{"n_layer": 13, "vocab_size": 2048, "positions": "learned", "qk_norm": true, "parallel_block": false, "init": "normal", "optimizer": "soap_variant", "beta2": 0.95, "lr_head": 0.0052, "batch_tokens": [16384, 32768, 49152]}
Each number is 500 + 25 x the weight over its row's rms, rounded and kept within 0 to 999. Layers, rows and columns count from 0. Numbers have three digits each. The size before them is the row's rms in percent of the matrix's.

# layer 4 MLP up, 512x128, rms 0.208, rows 439-460, columns 0-63
105:514527505460497513461498500462515470459493481491480487477526484474502482496523510503506515498511457437509501470486468492529498482511477518511511495532527491514529471551472472489507501519521519
100:540483485527462450515500526503502507532476479504516511491504548479478446471521504538474486472486488487500496507517556500487498515519507488467500498509487502491507499453502455505482494510506512
094:449518495542499456547466471451513514515519482522510545485490518515493512489509535504523484486501486443505531500567523506489504479474511482506471510494508452500523501511496487489505475478537516
103:545508561521517477525519479511446516492510485480502461520508531501493509516527466530500533499519485499544519521524479483478496511482525480500470468497503472550467442486502526450494483480476499
092:462472497531485479527505528466509484505487515473500453505492491488529517550492471486507527433544494460497481484526501491496492550501509500507470495519493486547521499497539519523448528468507489
110:505497469512530457524467481466515475474541480504531484514461534499513498436508459466475503495500563457488518510461490458531505480542465538483477501474476500516485512501503521499492508493506467
099:534520501477512541521462490477455486512460518480439513534520509498514504479532499492471497507493429498493497461521498488491452479462513507553496492539525505511467523482492522546491524477524511
096:494530544531479505534472474511510505522514500482513463462452517499507528537517506513500516471517502476499521472499475517480494505532467462508537534535507485569525550513507553497467510502491523
091:499537487497486442471478489496538503491461516493544491514473503466473477511506464505470534516542492487496535457502498521472498534487524499488461499507524507545480526524509508528511473513522507
099:490503470506517494531507505520464533459504503478548546510472477518510512516509468517478520532518469479473477515519472465536465459527459491523523486496496524482519480570446509472523480493507509
107:528469437500484477516530507481524490519492528453525449498489475492506512509505562583520526491500496519512485543518471501487516457511511476517472503529532497506500439465434530498473510477527460
096:453499548534471441511487478502525496480513516546490472509492533483478489531483486510523479501478541522491489491452477481501549498467466500553503473520517514489471513509489506479494478516521442
084:524524483538475478490459518515489506530507503469503456517515531457484500492522491505516525483511467514482518503513512482497497492496488511486508516458493498492489545503496496485552458518517530
111:472528512458527543533530493498526560475471490522488469477478513504539510511524466499486500505511507463507509514460489488475505493485508494512478487465460529518484511496554531486487480547509486
093:521486521539476471497462524506482463528479482458492495551513517511521504476515520490505507521545506536510558466479520519499506560496476484514470474478482480551491499478475480543486477477512528
108:485557491513512533575490553529502505461504498510473486508494492503528567528487519508493522524519493483506485457489553477485498506517498531464497472549501485500507468518532492469485470529485486
101:458466502501487466538497508484488506454468556490473518514500531519545462524469502464501543501495444525522517494521518488475513491480504503501509549543491494506421519494473542520497503472534506
096:477488494479496468547513523506515516490500534492486495489507472560496488561441509490504530516497464532473450497501479481472497496510533488505474488528528496518516494476488533534530509485490501
093:523476497532500498467500447443509428505501518508513500446523514486534465512523464508525511582500457494499519484481545541507486483522491534501497510516499566515509525496514465480517504493501549
095:530486514495536528513526476542487522532509492491514508489520492482470522518554467477438522502493485514513461539523495464493535475505524529531508493478452500485549523498498511453440483535482517
106:500530506485481470478511429453516486486509508521502497525476467477505483466491459523478489490509513475532534539518491468542495483502512496484493531485510526513505470502515494499494546496511485
098:508515524456502436519499515461472492544499543503495460513481517490467527501498487491530487504533500477457470508487518498531520525549488527524508516509488512531512500459500545514510486504489511
# layer 4 MLP down (transposed), 512x128, rms 0.216, rows 439-459, columns 0-63
102:490574484486491494483475493557538460487496519495478502539497538494499497541484536489526537523491503480495481478497468485523532522505475492486515492505494480518527490495482519533543500491519555
098:485526562547555486481495480490526482499527555503517509500510470549479545535489505460490493499503514476479504508489486513539519536495499509514460520485501483518530477545505493523487548507481497
090:521510540479517531468533516503475503502483511513474483555525481475515481486464496549509486514463500508493513511489473485552534492513502468518533496454465524441494464475487497494483496528531508
093:479469509472502522470444533522477475511485536518461502528495505501509515490512548522521514481519499535474483533459454490550484487477542513494521517554481504546480515524533486510557502489530491
094:461545470479491510566493530510480488499456474555502487508504486497495487462485454490531517510476482506507530441502506470480506508486488519472484488544476469533545503516502467515466513505515485
097:502509502506512560465495516482499523515468523511486509519508521507518501512525494469463490521505501426478510522504478498480487518490506485538501457513477488480505519504498491499474461531490477
112:537546493462484517485487502476439479520529503501520432549523518529494498531511472480464503508506506521469490486537500516474545496544497507522466510513497500480501474506499480504514484573498479
078:469498528505519465447531516524534510526478486506458478464470557532498515478528502545489512469514498484512526526500489483482483530502456488501500503510484512523528517503469552493501504537513501
093:482531553483485491461513477497510456505525491483509532512519499505492471507485491499517485501520500503502478539487492541532424482475543498438529509546521541459507490529509486501506480483474497
096:518524550483521504494507475503493495512476522518510518467481492469478508520483542472543518522504498520471524491464540542545501527519528451469491514487480494512463479474457500517485526474507502
108:510528492519473528502519485511499496471484516481537491504492468489499500503484466500486505456510528496489500499495505520508489419477527515490542487480483483532473488515467507515488564514484479
095:512464525546527510518502520497467503520480477507454523495518520507499507564500503461514494467490501520471507522459493532493524511493537483473523478535525517517511497547498462509481483506494525
086:516482500493516492462508546511553513456514472507487504520493495470506524547495504537492496499505541479509512518513434527487476532458538471503499477533485502503503507496493460503521516496475500
085:487505502514483481444522510505593499531491467473474490509460539475467530495548496497465466526499505463500537519472527482473479518467524518527545477519482491503493515469479495482497472505526502
091:493446505493505484481483502504503526485527523497510544484522514503466481493483508496531514498517520526486482516533486465478494484484515498489504515526484532507486478526449464530533516519493517
110:537463477531480511489521516474491506506524477503500489479470537479496498525526544493498515528464481486491469495486504490467490496485471567512490583508519463513474519477507495467477504462539487
103:498482498465479487498504500435483480489472526525491553507536501525540522499529529443494515565457495505493494489520494504495514515496473519503514500512473469509448539487453553509459497484500487
093:528499457488495503487490509496476495514474506517466522492513494523473516519475483468517524484498522510508477471528476548519460497492549510513493470561492533498468533503489527476516476470484512
084:504445491488464501501456550530486544470514470507491505474492513508491497488477526474511495454455512517467469523535487484461524534501506548500499497522517478473510484485475516537508511474487456
101:495546466480521473467470510497458500483483490523468498519509454521495500490487470469553491516470568491527527492503525448498506497474483440485538529505532519532520507480497538513493516504545523
104:541549539518506542460510503505526526538465499508484478509494529507468528529492465485505524538528518490511534503515461504549517485523499438540505500478536530504532516511498509517492495525530504